From a checkpoint of a small transformer trained on Wikipedia.
Training: a variant of Adam for these matrices, 135M tokens, 8216 steps.
Each number is 128 + 24 x the weight over its row's rms, rounded and kept within 0 to 255. Layers, rows and columns count from 0. Numbers have three digits each. The size before them is the row's rms in percent of the matrix's.

# layer 12 attention key, 256x128, rms 0.13, rows 122-127, columns 0-127
106:154128113136107145156137135137156066184127104145135144123101152136135133116098130112076138145106092146145152135104146061132138155137090122073143128114123086089104114153136120137117151097138095156126125114140092123122147145118102141096107139116142138106110204115120101132097078108142114110137128140121143148133137165111144094127169153128119125124131180168142151134148098124122160082135
109:136105130123088092138124132157130102134185115135113146111139120133085116111155130080109095160109142118146109108150138112110098056105140128136183125121155108124119120138111112119158077113166126102116112107140137110132133148136153134118097146115091158121160161117125147118113103110136176136182109154075095145121147132119143120176177172119113139129122136140147149142137117119131166071101
117:139123140148175122129120120132128161105128113138158124099119101112122138162141105134110164108133118131144174150109098151107082151116144118136103133089156109163120117112146156121108133145102144112145145073144134124124127138088140143120178091141103124158114087073122123118214148126140147118106128114169128136104178131116106118149081090120129127102145133094104141175099152130117115181135
100:121120108104113105119112126147117114140168188120123132124155112110103112117147115112127135143128110110154126100116169096129115074119141123112175129118141129172083188132118118115191086117145159108131105163125160116102129127156138119156164121123150160130136088186149160123122133075140140151152101124083118122127104134121114094122168125088128155125108086116150135153128137092137147115175
111:131138113125170145123157112120117139133133117139106176124125168123120111142158083144136153120088126128098082158166110101114077133123142127145150119138147110144120144112124159122122116142110165135076173102122157111110124117092084140151114116130196114127124143091154114158093169173096109101133149099118164139107157125148104138151118134122130134125110148070110099174084165111115127121111
128:113117123111144156154110137122148090132125131141136136138066160167101140128116149163093141145097117214157113116114124103146120159132135138102135113130163126114105116142134094131081113150159093101103103169168112123143135136064116149119081159137194133113127108166115138120087128101110129105147120109119148153137110118145155145140128131122127127123096173150128099171142131150105159119117
# layer 12 attention query, 256x128, rms 0.132, rows 123-127, columns 0-127
115:130119133162123097152128113132151109156156125113131131133155101090134098136137123093107078159100129116175135082139126130152100094063114119138122148082141092128083161123140107153107118124163147103140127097097147130109108160130146121128135152148103123107130158130127134150138122129152171169136120176090113126126163147085154123120140124129133131125140150181141189128143112063135167102134
120:115126129184149147124162134146082130134156149140154138155125138150107126103166143101104167139146104119161120168091115079128142140135158122100147115126125088161133127160144151085085097161121118097118166129170119116106157131098131138152143113124063138166139110116108165124150162154138118133101126151135129109087145127110118122107107110124120110149094101087094139152094170132128128117074
100:121107129072116070114086148144152151178153140116149136120111088103129145165151131104077144183143112138141117094160149136135132096117092148153162126096130115138114132169121100090142132110151129109129115149140171142113108113134108144125192130098132112088128169128108180127131122110145147155119127165142139111150122116118100108098149146105150140090120081146111130141102110086124126137157
110:087113150109127150138138138135112125154127149153076160087123093114130095134156122116125111122136130129144124151152110072094094135144108144168141114120134104106123160151128136131105085134158152117106131103120108178140160106124109112141079154067107131138153139094101124094099157160151140090134142158094154111135104126130116116149141162131174127139103139086111145173086121129134133121065
131:134132119094114133157168127117158096102134128154054165152090157130149142109070105144146139130112110163139139075105092167110092120137124142122097113132163122143115101112088111136117116148204103098118106060136132114163142090111137131115104135119164150101102154145129119158109128153159117106132137140127146119120141127131116134107134127136158138121119158176149120153119154150117152142115
# layer 12 attention value, 256x128, rms 0.126, rows 64-112, columns 0-127
131:142122134128098111104127145128159110154122078115128087145127134109113120153096127162171096117135191104135149125112097144152122138147100161133100077116101136137112122157147142148157157160095118151104125125129103128133119109113118125132111132207109095113160105126107128104140112075149138107175143117125166142151135129132105134149104161131144131128107100091116106132197133160082083124126
117:126110119107133104124127143137130152171147110132124132097132154161127153143139145128113132139150087158162123175102183109082100154165111176107107120106104097103168126141125132089174121115142132110142171188117122137115132129128101139134145119153115131142100160080152119139148135091129127160169129129148172126139129106143084090121138113091183091123142131118104153167120137144097106146097
141:131153075148170105142097113152161172127117110131137136101132075138101158152146114111075113109113140149077134117111148102105157141129131116112140145102132111130163102117150131079120132097092174081067163156124133121113137180163121140143124127157159125122118160138143139135117127143135107145156143088166118086113173120121154120128122128090141122158125143136130157102119169133165115117134
123:114121078124144158115108138119193145125145083166095105153138144081145103187129130127130079117106140135110100139151107133167164090127126151143088126121092100141104114133096119172146118142130117134120122143142096141137125111159079104145110134114152129133153105145102107133130112111135125139121124137132106111148112138133087178132129086100123153097123139133134126083066080123087148157118
129:102129152118150108126154130097137083133081121138071120081097108129178179136124092107143073115105085132125140078140150115100127119114129163158123093106093135155146108113164099113148149108138123153118136100095118125143136085113115135175114154109128112115149096119147115153135146145157134101151109108131159151122148146117111138105097146112124141139106110124079103138178129116154127171162
119:164146138122102070107096126135102154155165159093132122137147130145151142161122121116107136152124178118135117116112107147124150146066116081117122132116122159150113189175127183091107153163129151125154114139151137140080141102122132109135151134105137124114117092126092108121156111052110130166081138129136100112157089131150135120144153145120100115133137162134137122105137116148123100134120
150:122071119088140146126113133104142136145142136141138131153136129135136123158147136129129139119106108111146075169116135132094135141185115154129138144128132116094137154121115123151125093121090142128122105103091126112122130161115108142127134125063095050127118126166109138154126117156142164131100171155098120168126130124128177156136111110155110140083146155098100174144100113162080159139094
130:107180127159120152105128135128128098115113129137153121176133104116113119091128139155166142089113142089140106120096103131157122101135125093137157120130193113108104133087075124157105108120101112148121079119148116145141117186110140148143103095124153135114116078165104159126132133182122149114096169139100149138102171139138090156123105132164124153125148111135140132114116124111101165111150
126:141121134073128170115126138112109132121159123112149145066118124123148094156110126118135160129154119091124149130119131153121136137117133160127159148121151105118156124108156140126136102099146124130148138149139155114129155104128123099079118137154147139118140085097132140127175131105108142119147140128112109194128058128184091113081100133120116129092167055165101100153145133153097131118132
115:152168128088126174178142140128180123141090118134168114149103166104123121141110129148090144144102142148090120153136109130086129115109133150094139137090125135114122158144107065138119158089113132130140128093153160153116131104116141155080137139148133109094111132167112121119149074146124093081114134119110119120119156132083137086163116125165156137163145117138127133128139117145090153086137
125:145107137149131171146066132140111090115153086123152133143114093143106152107154129117152076142116183103156142155127139083161178124129118094153164167116111145154111123121129183111119116126146131181151126165147105112148126129113136131121109137187115123143100110093160108136140134114078112132112149148126123151127114116147157139144142149118142127122149128102128128143131168145153088072093
120:160091143138113107145116154164118128090157144179168109119126154100129098184131112134078088135139114155154135191115127108135153137092154124118072123122138109069115143165100099147106151109078131100144135119155130154113134082112127172113145120127134133126099145145160132111143153123133151105147094131124110159116105128116105107137117133144149107126099121170138114149112145147085119165102
136:140103140135109139111160116149115097147090137095136163181142161129111163090125134136142158100118125142134136079132144142151116155146158138118132122158133141177135125126075109109145157116182117102133153144097092115114113165122124147170136124167146136122113154098165096173109128100109104117156061114143163118127122139133122138129148085144105126140114145135060138153125118092144099161121
133:125144089133147100103145120135101102107137111174084120156127130133135174134169165087144133107118075129109115153134167138092132117093123125161110137111174084119161108083096106113087113118116114119125123139136125134146116139122081142192134102101166185149130159123158153148107170172149130123132114103156125119125150127140081135090135126112131138126138125162099148119095129097123132134140
129:162121132126108116070144140133093102110167159120141102145128092064148110132117115107173102117155184103137133110140098133139142122118090099178149109099178108102122107146139160111104124139111119141129080091149119119121135070098124113097130154142144131131108114113111120134146160140108107149131096150150089143131106142167153124129126151164093140140160087162151110124132150094130114096132
125:066180144155142135137147146133133100123128137138136129132124137122130109071098127156160103122128112118139116104135127079153083120164143124158148077147164124084147083075146127139146121116175090157142118159133088137163116129128121146136120133148157176125123076113102137117134143160075158157132156140118149172106110126166105121099125152126124126100155108129137133117153132113110146156158
135:166130139126127172091098124170125144145143077117163146152130136124074179100162134132133130098116109136120121072113130122118155129163096106138144114112165110110112131122039134125103142105155162147135134122148097109105136193133158101189122121128122113137104150130148086135133143133116136128105110100122145136100103126153130146124163090161113133119116140146093159122095141116148134125141
119:127184125117095144118164136128119107155116133140099063115097151131123130119120114129135114145119151116144156101118113112119134112085154132149111108103097139166111147183189122156134161184158112142120106080108098148139124065102134141116117119155112107138140070108115112120140100124120109126125113157095134113133146138097118139194144158151111146174131105113112121140127123109159098125099
138:149149122144140108105125130152117124112119136145140113113121120119131145154112177134167122135140136116106113180116132142122131126155133116128109131121164145094123129090143117159094128100090124140160123132153139146142125142110101126161113107076154197139107107124120135104136130116147190108157078080139101117132087128141099056097149153086152128089130129158146141105127148141058093127149
124:098124185106146142137126143109157101129127061127102119098120107123087169087126114097153109103156079138144153103130146135121111133165098164148133145129109105137162099064130156085154110143145124110153135163117123109193134125126126099129124156203149149134145124101145118128150136118129094086142153142149154127110123119142123149107101131095175120112109114105143109129136134118119145130138
123:110141123161129097150103128165138158155085142107135151090139123173141104125135122140098128177140087159156121096132147104133096170128164136112091095163135115120131112128150123130128110091131154133140140118084127103082132112142114151119138106085114142136118119114143153123116156135124166141143092140124119165101102138119092083082111150114107121111099128160104131117167196121124140195151
119:151120152125133146118102146107152160145096117122107129143128144102191126145156090139088114137126147140135110125137092106129153147142066163088079083084129117123099103140132145079137155138117148135090108080106107123129128112140122113154093130124080094098153152149144125125112118130154162119096156168133115138107156139109140144168090137143125144096120136104153104106171151103099096129107
108:116135113091090154122101121124146158135129104106085143128122111126129163116163144133163107129164159123153123113154127155104103172156091150154172138108134129179140092104129146092107098124164145122131098141146133109141153154089112071145110115090154122117146112081103116100142150106106076136103129151167104133113118136135075138121126160124116168092137160100115132125155080142115099126121
125:135083143148138093180079114132143101093112084149154131085122103109100134107117145103168105096147085137105146138138139097141129149132140100152179151139115134164132154087090096123128123095115117139147130140090156106150109159122108145136127144133141122145097139161163117167122145137113143129198115084111134130146068131142169107116113107140149124144172130130125134156095135151108146136140
129:115163110161159118133128121113134157137130102162110104132144108112115145090142150088176132145161090125100127131136130109129105144098109126134154093129108098201127117143152172100153118137144123181103120129125098129168108098134137104153146163119106124167166077108129099146160111084103132164161124129139125099175083123138128102161153137135154109139154127121156092125135131107143086131147
121:150107119130131107113134153164120136148164103163114126126148152089149113139122122083173105098141097158150120109143119124136125135114093133160126102091129090116103122197083144098125145169132157133141116152139075144115123068122153126173134144132146128138107129081134106104138165110133125150149086161136137140184080120154098082136160114147146109098117135140110135135152111115116113146143
143:126077139106077125057141132143095107144171166140077119119138155122121140128108148135164120122135162120160159098160161177127083116136100160136112088133114118133157142118180149117128128160132117143125134115129142122146141098109118088108115150129129094129173134120111080121166139102149129086138118084147129139140123131160075149120130125121118126124092094121111124165159088121118110159127
129:144097075112160165102122141092095101150137103121167105104131135110124108135141137092140165133102139094112126108136123132146164100125107151154151147129135090105139125166153119126160104106059139107120118094154159127174144127139134125132139144122110152116138150167125153117165112119162132109149141129130122147149194134146122099113112099166124130152149050159099109119128120140111168092142
113:105163151089121148115139162076140147143129132139116074139139142073162097160144099093110140143103108124094099136113116133146143117105106170137115080098122101146153105126121143138137112162138118101099093094133104169133131078122121130133122134161136128111136062121128155129178126141127121114106159169110113149117148142124086171152077145158124133117144098135117095142124130122106128174130
114:077125121089171135147109143144162136116111142123136135105122098096134082141132105139088097129121101169148119156151135084135132094154137136126118116120138154077116087119128133115132144122173136133142111167127067154142129145158121151183114127135143179135115130077147155103088143152111149153129115127117116141122128110138151115149123151081151109082116188137154155119088136100136153136158
122:115172093104130132154121121149087146124105103112163123109116183120106133106142116129059111119128092140080149113130119125120170091127101151135113148114145125141128100113155116071125127108122123079100098135164113126131161167130143047155112092123128110117153167119156130116128141150130093098093139136112142137103144126154104116121102169157109148127111145143142129094091119139159151129155
117:095102115149146144069138120102097131106120141091101136108122089149154139113109135147164126143099156067135106128133144116131106122174158156179139128151110109144148108091169125175190102129081116150115140102149132121140132122120087122133105142148120140134149090135125134149134102123155143138175082118102170137145128141112103109076115135108125149123149084133092091127164141130106129133134
119:145091168092117129137143154084139132160137124099107126175144152122177155132131123104127130168129107123166100134120141137113106115157087177133103126112104106147132141143062121104166099165116111119154097093151138144140118094119121141127149136129113126109117163112152114151158125132150095117116135199131161120148157132095134123141106122151166126101127126122116111149158126093053131152096
123:112120142150135089165101149134132121101144105162108114173143124091117126127152130100110104100125146164098118146154161120125131131117105103116122105091154163091139118132096142085109133154151126164107125136096058150106113137166165148123106168124125102132103118145113114142131153150093149184103165114131110124132072119151157191160147130133120119112105159129151119129085120140137148135171
119:141130146120120130129163136093140094114121140104133140119139100133130106097087103143132140126131144112170137113097098152156156093080153114113145128138132106115120167133085135106134157162112089124131119117125173141163110147099153151096173143151136113122095132143119115186115103120129112108134169170147113095158182125126157143141106131141169111172168104122171095161115102086146169110118
141:094103126143084132109129119171108097115138148143119124099135142132066105106136130130129129088136159139157169108166149158164118103122163139123115145172111122149127164164140118118132146170115143108135120131136113123137132114127156125120125125119121112126152168151118122082094144152158108073153121091127116104146170133113130165150140084110116134164066086106118125145066075120135150120145
129:090161140134105151131119131173100081127123103177099099144126133158105163106157137063158135130124094131112134147104136088130142147137119114128140137116121080180134142107137175070124119135107097144132099126098075140131125106118127105170085127105114112148133118117118116109141151176100126086123134152108109150105107133146152132152118153119140141127114080115119132142095132141085096164153
141:124138142085153167123114136139103095116122157105121116110141109131087174108114133151133138121077147104149136152132124120106132088140149109133132153167105183131121162107155164135124131167140130126140104122179128149160141169103142104147144119139135124132094103133108080145156074134114105119106159108141130098132152115118167141138143117077158112166133171076179153142086114135148131109108
106:163114111130144142116095131119105110163132128103155147154166165133137117136133138155122147103076124103132116111150114126161137110113129133109066104171120148088111118118130162174132122121122165132175147125150136112132128179150140143140145122138101174134127139123133119155150103101132184145093099123148114161124098129168106106090155062139078113097131148135144145100124151111156157157089
124:163120152097091108113151120120161170142129126145104073130115148070165105155112128156125092098157137148120123137135078133110097115122079155158118117094109135105105153161118095165115148179149132113111116096135167130099126080117108112090149131182123088156149171138115106128120124127150128112125108111114132100159138137118121174164115129133128138142132144162154120128098109117135145119085
119:131102098140133102117079121137138179100143118115122154097132117140122132164092145196113121064115128107081123134133123096129108147137161125100120138134141148108130140125155102146199114100085127121115161147132163103096145169163115135105137120136149091112120133181116143140130112134134168166156126065121119129151096141133112122089098106093103135140125111144111134115138108149125151164133
110:107203118133110118148143127151180123203143116163111103153121137141137163128155151104107122131124154158138122109110179125097118130149124138106114150107124107133148124128126111089118117111115157134136118132112113132142114121147111161133108121022117121105112149134087119084108122146123090136066153160149117128118169121117147129133142122114148138106105134114119156120092138096094125121158
118:143110064118122169111083131156154144156128128124114188151120108138140110132168131158124144138107165125174105153127102126123140167152135150089089137127151127070121103088171151125138126110112183130130145144139114118140138145174145137089120090103129132126111181139113132115105110134131121163115142120139128130118143116105101097097157107086127127071134147127142140118175153132089141096135
128:140150124181117126164138127131125119127081113175127148168127177129139136110146137165171149074156097129126120142101067109137085166169087127073114117122158100084077111126103114140138107122103142148123146136115153130122093145111145150123101102136143146141128187123135162114122171155149152111137129126126161137118146139136081100142132115150122125110160125124164124107149099144111131128106
129:144110154086117151138132128120141129159091116078169099123107139125127113114126137157133099168119137150119104174162136122105117121173139171116143075114139156144152144092130093154124135102130101148115108103160153122151146158119100104116169128101101085136155126170113093159121077123125159097127126109085137096146154118073129089130125143166163146130124124119126110139146147094080122110141
113:135142138155127144094125127167101113105177099111137100160142118142094154140109143103163118106119166122103137092131144096150143116161145095130135189104149142123110098134128147105129113143138127121135137120170067124105134142131133153160108159182155134128110138086076113117124105113145111125100075129134126082126098137128164143155166148105096151144098121154086147076121118130129125093113
119:096172087127131115156138122112160155134088106124096120146130108143146154105109172138113128151166119152144129120153111129123066092115131134123116146158079154189124158115146111107150120127174102116164114148162154148152126139128135125131125135126139148105150151102131133115134099116145099112106105156151186047168148132093101117161123141099150131116110188116136124119143113133131113118123
120:183102144106109050126104115134149146156147128139083136134144138105141122136153122124143139132173145143158102117128123185120145149119098117125137099153154126126140141147094145131072154181109166121104115117146149127127114133119141099133167116033110130133139156164121103126111130097147123146123142111185107123167126111146108143100151104118148107124138152123171104126130125095129119142143
131:092108169138123132094114147124088119080116160121129141072136096128124130119093098110139121141120113110129141110149141111158141122084175128115132095150132135152133144096147145088145133115108065157115100087135147111154153120131122105131139151095111087111156073174095118179166111136122155094126140144140096145113113144136159107132087154139128135155144095106163118136156114130111126177139
# layer 12 attention output (transposed), 256x128, rms 0.119, rows 64-112, columns 0-127
141:092131139112150119113147097135121129121157136122152148119115111127129111131123172123113170145133115173100126137167164131124125147077124107184082147128123160138119112165119129157130106132124093139115131134128159108132167149095131126135119096018146121124125153111132074171130117163138165144099110153140111149104135151137138129092135109127119114106147143154156105128107107118150162079093
128:150149146109127124150117108154137098176169115152136111106095150088133144134153144135102160112105163075109116106158079136150142129130169155177155170146136174141080117121130134135103118103101150160125113137140107146124093138102118116101111132119142129139175103117155101139111107155115116102122144159120127098106125107106141142151116154120097141121130157151162109051126105126123132092176
141:112122127097111130137091131119125126145140165115171153112166181089148159097112112119114138164093137103171114146118084146091139131166146147112160126178117130122093124126124137156102152136127103161141120135113144158145125109143164153090165107154098136113141150145127150139094181119138137103103121155127118131135062108102080151142123123102081137109109111173132148095160120136102099128127
126:114160158158126169100151118098080161095079112088169145130113124130151119099132120112154111125120116155152136127092129117126122141126147102086136118124126185161122146171182097095123114102123100109154173128099114139118128080088142144085141152081142093121147133108121131141147102107128155131089143174089114146147148141107159135101128117158117129144123101151115144151138147147158151131149
132:159117091157107094143120133115138138139117167117165147148131131130078087092094162098181184119132164136107141135150124115157149120146128101147094127156139113146103105129097129112117146167113074127142139141155148139128124158143148100083155151117158122117103100107145121096134151112113160196077122129133128111136143115128122170137128092099154078104146121123154139147098144145118144100120
116:087111112118167158121143134129104108137096091131117130122122077132151136090143130170131130104150109152074146146130138127141095146150121161138130129150154094073139142117115100163104077083146082144126138119111146122152098162120104168144098109131111144142121169123123116154099126160135119115153130109109126167098105091136100118156107123132137216130111151123145130123115116160134131171150
150:126128150126107122088157114181119135137115088117117122116104128101130155098146127131133093177152114151146144107156111157160098129151123127089130110127093166141140146119113102110141099121142115106123172128143089112093127099128150113129093111185185159108139119147150163100162087115095104128108152115128114150182109170109129134091146149163146072145164128124126134116124088104136144106148
133:113104134159129142105144114108105127091077097143092136141132133107126134165108095095125087152172078170158102148149152117116100135088098073147120127098094133134158139136165115151144149149158161123126142105125113090128174095154165120152136143149121123087129135132115143100146141096115113158150138101169130120148113183152160111109147113127111106122100129165125165163127142113126114141093
133:146125143132097122159120136150150116125116129162094105130117125112073163123189165131118115103094152141163132146177106112177107158089099120147084103151113162109082122121157148141106112127086098128127121107127115135125091151142106142182138125120152143131102101113117099160088095130161148144168137125103154085154134136125135103153134134174133141134124118098145150168106143097149136107148
111:084144152145121101116079089160114124110110155139116131144180095144109118126170130131148058131140123103190120138123145123143145084154115095122096138135122116176132101123139181137131114138121170148140161137106142137146139115127106113161108112129111166143105133128109114144127178149120130118095109120132164166137111140141160122098150120145115043113127134126118143104140101117142099092143
125:116158138108150153139143127106125121153124129128128119093158139154146110151144128148087186131114139149126108129149122136123069116091086141119135146112153129105124153120144142131133145151139126134108098074142114146130169171106093113167107126127159094082145147141093125124117151086184099115175090177100115117122116141138087165120087149156114108096147102100180120119113113164124114144139
127:093148144113171116136132115116119150161126127136150144108086112101121117143179140144147085128079126116102107103096107139126141106143106125085153140115118118171124113137188141093146124086122168179162142138138138129163110106127102093153108169159139148136108136145162103161097095176112127120101141130117113142132133096145124143177106146121111113120115149156143109133148073119123133067125
144:153137109134117123127122099133133127102178132147115104125125129144136093122156111095118157134130153099079120110151140119120135095134168153150139113114156094118119122112108133132137117131140147088115093137069162090135142134107130126099176155121108103150130144109149121027152140175176134120136184137154132113160149137107161109124086128102098116110149154119155121117111180156120130133131
136:173097118168097136128118131077108141149117139154168158140078118085109129142101085132122121135130145112119110082101101137096126149148138132110143136142116145144111133137141117096140184106145170130146123107129110137108122094143137118064143186179120126107155120129137169107112121106104152157121195146167148077136110136142121146124119095117111141136107109140158163136111145142150098131121
137:108076095155156147141162131096148140116110111123112113161095112169112111139134138157107120119113082155128118115093140138107071150134115129077076100144135103136120147132143129154139131136139104113153130067156146099118142149133087128192121126116141137095127129133131125154102118141134158131176161122157140118106151157140083151146121129113149127113109108098136133208147124163160118136113
131:166082131149114142167170107096118137116108118139091127139120149139127112187118140086119138096171122111163106153146124106162145121061113089145154139113126144120123146145161113140117158129087105153116093137168128110116145131141150115175149149113128091095152114093152126124160141113126083144154106136160124073112160186108159126152152102129126103120108112133124148157103142107123131130124
128:112150083134128113103145091133133111095127151141101131094172109145149104144147083115129130144143143087122108195150114131091081148116142145108131109101134133113154154108143135124123093144133152091120119135090129091120156077155118152114160136158143137109169122113123134073126097122159123125160175146172134108180084152119127127134108175121102103093114129154150133122139116168121130153120
126:110107129151134132176103146125146122078135144123103133185189092129124082110072135131146150133169132163099129103109169146144107088125118093134091127126173120138125107093110130129147123144122120148145160140147139133129153156110070107127081142049129094126112155109126111149129147128143153136148100130140136155142174122176126139109136139112148095101124136118104103127120141158139136135124
137:136124134137125095171163134095091156179133113141117174132109120117119147153143090139115117099158118081134125143120123133112098154060136104114119170125091153129122139192169118124112128103135152164140115122127146137140104122171119121111143170123133172155162132125139136129116119126123121131126161107124140103119096096155121134123143069163145177133080101123152106142128095084139134087107
122:171127098115087120116111122118151113163141151144153116105143147145123082171160135112121157118092143082128127154146106099120153137110137131204115151114120170137107130140115124151099167164117137145120120078142100172086146119145156130120148098109132107108129106131126067119108120108133164143125067150126136085135153136095135147132125161136108101135158116138149144141086167117149141104155
124:169106113122128095159168149133130117114135147115116127129118133089112168114138129110137115096138157108102141127117116148175194138117170127121161113131099099090109122108141112095104122133088096144098095156152162139166114167146165102138134161147160126180141147103145122117124116132139090130124139108105090121129121109114128136184150129085149137128096163139144116145173099099124160137075
128:075135118148153126106149083129118108116089152100178123143107130136136135112122144162151106099141119147124138106131149146110161121157164136160140130147111112144148123165111097125131086142114077113130161142142138105104147123081122153137132102101191156115115158136091147135148127131130115171092104109080094144148092179125103156147149149098136079113124141146109118149128094133143166122084
114:124127102127108135127158108096124074141122104123146104152162114138139128088121093086114131109125127089142184137136104108145095149112150156161070136152124148081123156140089101172090118112129124127121123110122111138117150144157123182135131114142160108111151112122089154126131085122162177150137146141096127122114118180140129131113126120147117099150121118087156156173130177135172143155136
116:139136155108100121116147127132124126172171159158120151099170098166131100141123111158132184167064115103147120145126100184120114100105124102108105123089094136119133104118185154090122135143120134122114112118097130140115140137164173079116162133173114145112128112109139116079138124121133130087104118135140175112128147106127107148126111112138142110157144116114165148143145135088106102109152
134:124101127107124161123138158106125108136100164113102139150115101170169088143064125174123195129103136125138157124112139156120139095093158141159113149111149168130105128121138146120162144127110111135129096112138145123088115182115124122104104102118138102133193126107116123135109124113147140084142103140127135102112166087155145148127141111086153190103086102111122131111129139139117131146154
123:106122120156127148119181108092118103130111140116146097113078110161142093138139121162138130105109126120104118126090126120114107140128148151125153156137157166155121118107152127122113087086132120124172114133154153103132099154094121113108130153129131120118198099108154081157116072155138161137129165164156129101108161107121146148156098153078128143131112160103167117117107102177132151118139
142:138131085108138097154137146149163162144154105144148117166095076142113096126118145111128171116128162154060146146145133103159125156130128132181086107139155156124083116155072140124148111110118136104126145103140097096125108131123108154131124116105142134129143103128167116139117068136113195153124156149140099123091131122126159107104121114144123163146156091112130130165135145140125154106124
139:128154168120103117113111145158163162090130147127091165128094153146096139171163131156143085138148115205153092139127143141108130166138122123109099128174104170146082119101133183132141111160133117088125153109132126137109114118158131120122091134124120128096112103140090129154110115131104162110105162101132173111126094131147130131100106172104127133122132113109120158126126123119149087091111
123:108104131156119152093123113126129100078054107108104138168106106116097118125120158159155075108130101157165146098114138127166159107125138103165137152151148152155096112138133114134142138130105088138171174123125134092115132100118118117128104145107158109097089152117141095172103126131123157171126107111112125115173155167137139139145157144136116103116133138168127155154098147135154124098136
116:145135158174098157131155133107100125130115116112149111107118199147129129128138134134128106090126137039162131147095084115123148131087129143102207169147152118143129135126150095114110127127107111168178155149156124126146137115129120111135160142098142107102142127117161130131167149126131081123119097132106118109125083134102133149185148130131112098142122125138120106116090107142126126139124
125:102152112132116117110101131117160111107111143141131167150181117122122143095137110155165114126143123101150111155123123104085139135086104173118120113161148111109110156096116096164103173136101132099141160153139113162132136089160130215105146111117123110109104140148099165122118095120150137141133119125140148110137085157122137153173121154110111076128117148143115196131126120106144121130104
117:180142111121109109155145154136137163122137111108098147132082189127087140128121131112125169102154119209112172124150137145159124161097139077111061138154096144116085145152123132118123164171149091100116101138128124142132133168098149124123155151080147112108118107125119154112146147117111122121127136131143126121146157111150138108094123093142137156115132110121139111129122152098144152108096
119:134162101137138126079135090159119098124099100105141089119054114152105116157166129162131101093140119158088158089133136111154158121170185140169115174129118132161127100125107114150126133130151134098137153093136108142117129126080126098128089141136161154127126125136126110117137129154108125131108133103127124121122179155127152137136119166120125091128159172123154132097103127138181124099147
128:110092124143150167091166096100088132165066143109137132119141119152166096144112140183144136136086108102146107138104091153109131108131118142117219121127171119126136145133137117121135102099112133142123147136137112080104168100097133111146122114140152150109140146096175109145130108086111120110120129153131136147120145170117124145142103123155139124130115105149109147124114138156067127157114
125:128144162135138136136103148150137133111116118170103089123103125144137100130130146126116129157086091186131099118142156102122128111157114142161088147088129085184145088108133147154165125151164157140120139096123099154105137114136137091169107086131080146118103118161114111104133178163090131124117082088126147138120152100117131125136133130094106134131131143159109123132106150151136081148171
144:125143135117140121153119173130161165110187129134154122126158135149126114112108099104158137144106130143084094135094152100101142139151114125129145081124139142125107120094114150116158109141161186128140168119120108127158147101132121155108143131136095107113111129128156097122142072124110180123091097116143113151115117090133172108068091162123112142175153127126093111148136176138104135113096
134:137082124139138107119101130098125132154086123132127151158154079126137105134098085169126164146143151113129077109122150145134121094120121125152135134128125193135097131093142099133148120137135130158151136075177131144119130156111118132109132136180165118107161142136147133095112075082154132155147087134136107092162149116150152161084102156135142116115118131135144150150088159110123123119088
146:114159119137123126138108167152142144150133095134103134136155138163152077121138104106100139154170117127127143147160125105153103123106098126133126166112183088148126135134092133160123142152165153163139160110097092160112124111140125160113099112124103122098119140152148137106153163102095103102143051134118113140135081076124136119103126143178103159116149096117135113099107133141130120133179
108:135171122152122136117161148146126165112125118147110145121059120148130128141184133098115077134190154162091113135139144126139149152105126134111185105118150121105154145163131133089112125124140102074096098138102128111129093091107136142119126141113149108127134147131120136112144132139140076110148171144104115124137085120071112106151130142122144188092129121113134124141130083142129154160151
126:096118103133138144100127125149137103115180129135179113141151076137120114110109143136143122137113075109120150108078149160103123156150142098116069106106143118173157112161131137090116142124111139105169164146109107107130123086120092127134132115045126152125123101134119135163135117157100172135121129146156118176117154109130114123134165136135145094147162124160101115137153110140132124131169
126:121149137117134128144135138138127158148157131139129151100113156088129162076157107105146144161107132155138135154154097162160149147135134083102117074159094137109136120152151140125078123126090082118120124197096109130153103118100182137143146118124113157119101102128151160125135126132118120091111138143135131162106102127113129102112137089156097176118125131165135143137161149081094163099123
111:139102129122129146142116099130090107106091118109178143142170114114148147128112080089141106118179145100145077134135120111121144126185158130144175140152099169111122141113103103153131099113136148164127184085152122150118126107135124124113112149181155152141198152113122115129097130114104132125085122129123114125116137155121150170097145127109140083137109148109083145107139117152136113124113
120:132163135146130142151139104137125152121133143138159092128102178129139195135181118085082100114151148140140143145135135143145146160149142131105176130156113126138130146151099105145082086119136136150098109123116106126118111147065140131154147108126164131138159110152100159153122117098129104131106154157078091147133072155107133106129134121124104125123096123114120126119133075119181146131089
139:106115144142148121097122105106124110158168131160149135147084119111147167179124119105119104143160108117125107101134163136100144122123137109175154123080094162170193103152164131141111135109141167128132065148150131084135121116120149121119157124137125119132162086154110160124142101126131117170131163138132141121098135144104146097103146138086151098088105145135123138129153118074103150119117
127:135174108119123106137155101159140143096137167127080121122182105159106117119125139138135121113148112084156157136138142156140166111082152109126053161130129115136101122165118149111163119153111160099090173165096117155105146131167119119149108106110151174123128137117119157096167123133099103116104105105141117135130114147157138146117160087144113090141144123135118104108132103097163116107139
116:127099085118143122138126114091107151130113116106100129108158146122146105129171095138137125128168137122090099112096141124077087148142130113091154117161117154112130137110128110159094141113160104103155123112132143142158167120121082156141146127078126126113152135113133114120136150123193153095166159163170110160135132154129122142091089147145112160103120109105139122112110195167137134150089
121:121163131120116145096095134137081090158140115116154119141126121131144119097105096109138128092152159116107164150117157099125165109134151120188114167136131117127134131143091112162084182120118151119131142112119104185143142153114124136069135123092092081162148130127096129131163161134134123115102122110120106153078141115157179104135166120110132150149132154104133134102110172115141109134155
125:118120100131147163130174136146117119134135131125165127116096071160159151134109124132128126139097082121104155134116126126097132172136156175151115133096133097125138136145105128111156069097166158164111134126088129101075097108169158139116120116172125165146157127129134135151112090144073162121094137112112121115097130081121094129128129125102144179163119120123127114126141094155144121161139
145:112130130118143091155151143132144161147072119148077128159109110144126073098126150146157151135103137170115137150145130116171157096133103112139084113139119101134100103125133123127160130146119089110120151128159125158135133171141161148155109089184143146099089128126142132086144131129124121128130052074119116106139123135148119155126141105144138164130110102129116143190128159094132130114116